config = dict(
    d_model=384,
    n_head=3,
    head_dim=128,
    vocab_size=8192,
    norm_place='pre',
    norm_eps=1e-07,
    bias='none',
    init_std_up=0.0181,
    optimizer='muon',
    beta1=0.95,
    lr_head=0.00712,
    warmup_steps=98,
    batch_tokens=[16384, 32768, 49152],
    train_tokens=340000000,
)
Each number is 128 + 24 x the weight over its row's rms, rounded and kept within 0 to 255. Layers, rows and columns count from 0. Numbers have three digits each. The size before them is the row's rms in percent of the matrix's.

# v: layer 5 attention value, 384x384, rms 0.108, rows 18-43, columns 240-287
# o: layer 5 attention output (transposed), 384x384, rms 0.16, rows 18-43, columns 240-287
v18 096:150146082097093119159131128140113173142141100153087112115137129150132147154117129169149131154138166129105131173123120134107109149140124084151155
o18 092:125196141076142103116107158133080141122117077209148134146099127099075092085092141088130118162123155112158122131147134144166142123133097141122140
v19 094:129170159148110115094109123151091134114139126126122110096092156155133120133096127101121097136111083113147106177116086170146119097090135117130093
o19 091:097121121138110121123134096135140088166105145136167141140157112113139142111106121116087111114108098105092138154153153102092153172105129107156122
v20 090:153121158180101160127129116129169160123145130127161148127176101130116146072106135100134148128159114161126139135101121117153159138080132142131117
o20 084:142127118130162108162144163159122126173111153101138132125189116113094105138128149121134155130146128159131128127160112150090118096119128131105133
v21 095:135128128142139132120146128147101138139112172148110116144138141146154151122125104108120109118124060109125155082168155092151128124138131069160123
o21 094:117118097135116140158121108172142095133141122182114135108111085140133088106155157109157169084139113082157184132175126126135147173131139148145145
v22 094:124117172104148136132093142136121084130109143083137128154126148116134150140165161111151093085090129149096124099097137103102134101124087134110165
o22 091:085127090152124108084151104139081152151129112147118092099062109098095147106138124103124132154145098101119169152139150140091123117144120129148169
v23 099:134132155151141102140105137159147115176122130094129113110151102105122118153145103131131082099101111116164117098156138125158138134098131197123127
o23 100:152133132105120151128113079121129139150088133194110105109116156170108128101119125104137153134130135117158110131134095115167130087110117111156128
v24 100:107115169141103083153126106159114115123084118117155104171094099129098132125122130155147155130117094114132143133131149094119121121142141171092121
o24 092:153069077135152120146125079144136124085125105143095152150119159150120119099134126106151144104112103129095163127173085163127158128133109111154159
v25 096:130107086123126110131084087124106140108119122137112155079133154120106151167147146121149140125138139129141132170120137123148118109150107161106148
o25 093:135133146152091138125115103132111121153131117116132101168100160162124092164123187116157109166114125123095093145135109118113113127135155132153134
v26 096:123100113130143143156099123113148151104149093134127134139132130132134133122150169066095136110101135102132185120107095110153110088148156102142107
o26 097:137144108166118143135139128104157090142123146088114120126155092142094095134110117110131118141113132140137073107156138153174115097135116126100125
v27 095:083095159167137139151117125161153173151146159149083120142122085105121177134169131157133120146114124115118124139104106086150135107158140097139146
o27 092:110126107148135099109118110104166145122085094110107153129104130154114136113153078120134147121125093101156117149163098160117094055157113124152138
v28 102:106101153123134133126146126106123140091101106111139101143124130131069078117135104140133118172121139130118095136103109144136115144102117105125103
o28 102:118170087156121126157165196147133127147142106120136134165114147137155132127153091154168118115140114108121157091152070136135158113134175130088121
v29 098:098141149133110133129072112101121161151098124114132169109128121112125112146161106116137119096071098125141172175132140133145126058138122197099112
o29 096:156106115121119110142163117106161110150119106119148042109154121147085149139136140074127174127118156138092151116156132119161119135093120107187119
v30 100:102121146128123099197085119145110120114115131104121132139138110106162076111090124142110090101105122125124116077102114118061153162118179088109130
o30 097:100127138173121145082123137169120158128101114119102138136151138109154167106134135088132095153117139097147146100095117129098147150122076128113174
v31 090:106140112110154120128130172103172129133142153125176129148131112149184119138118121109101108158093096112112125170133163109124145132097161094099164
o31 097:104113118150148106119145118118113130114124162090112109091129147129112145177142104167125104115102164130112120122137126095138128130111088123150094
v32 093:150110070115117120127142115133142094105120135108140131135130167159145127146135160142145150146065122143118138150154151138170123121159085114149120
o32 090:138152110088095135117107145137184132080110134135081095127093144117129134151151125134139154079147141133098103150120059139116130104145124163137103
v33 091:135129132140161157109152149146153125149159111085114103108124139171154157108148098109166164105106109108137098132113138096148109077152143112158133
o33 089:176100100102118162115147133115114156180131099126133116138159131129093155129126117120079119114103154123132179119141135149131144118127155153116145
v34 102:166120090159117136127150096092117137110077110123142158132094103165126160096076149073130080134144121151135105116076133157107156157128146134104122
o34 101:140130098140101136112140116103125143187151117178146135127128133148164111145140143158141155114133165119170134167188146146128131132096130166153095
v35 089:154113132099155146117150105132119105114139172156120080114115080101175100162144143165122101127111139104112040110130140144126132112140108123128132
o35 087:098128144144117133120143110179152154096109117140119119149125135146123101083149109128144112176130147158125129119134096126126147121105129106120117
v36 097:073124118133143135089173072132151140128132116131111156084122160121110161131168149149085109133136078130156106118200105104128126087130152142118119
o36 093:133109154146127136117116107125135166142142121087133136123126164163082169127160128111133184133144115125151118139123094139155144109088111124136132
v37 096:122122113113166155131184097108141122131135168122145133175113154161109119086141136175126158150150156141125161140103186116096171143126142129090145
o37 099:160163110148117082100114132160114098100146113117131098126106127139111148125126102111125178109153161165128094131110098132143109114146103109100099
v38 099:108105123134183132136118122128130180120149100130101135139110128127134148118148137093153093123153083112098130142138142132136145131117070148119095
o38 097:154149133133109107100166104121154150112179136136163131153127143128166104120114149154153177122127142155149079130126120154150090110119159148135130
v39 097:170201140118128130130102141113108156154093154090174128116125145146093086146162127134097123129127131126112125100125163109154140162121122130069116
o39 098:134146143109142149126172129117084128136130083151124119117096146147146120143045160171108142098133122120097164116120114119175135133110148156140125
v40 095:146120113098145107159170147121156109152120121146136128126119154113113164136124117101134111141159122142117134131086115125178128143097129142179114
o40 094:112119143171144134104133091106115101135098156100097138114139164131148134131168163181102136106134106152121164143108133139133133119152141131105118
v41 088:127122104149137158098120110109106159133141115152145116120127111140170094138134124121138088156115134124113125153129125135111156141171080144143137
o41 089:123109169109112131144139146126145146124142123151095145148121130094134129110098126111150134124131125171131146203114188129133194123120092140138117
v42 090:141139103121155117118089096084132127144141063132119114098140138120112166140133132101118132131102136147140121150129134102104097113129112186090102
o42 090:140140140136135121121145102135143142119101193154102133134125135128126092108143100127115117127097118175157126145142132130140111113171126088136124
v43 089:112096120067166101122141108103104090129122094144134081150125153114148080142150108139123191114139122126123139146144118177151126097145121160164110
o43 094:110109108106122130095110118108155119186152136072160144125124151088146123169137088119132108162163079124119130156102117119140142123095152100135108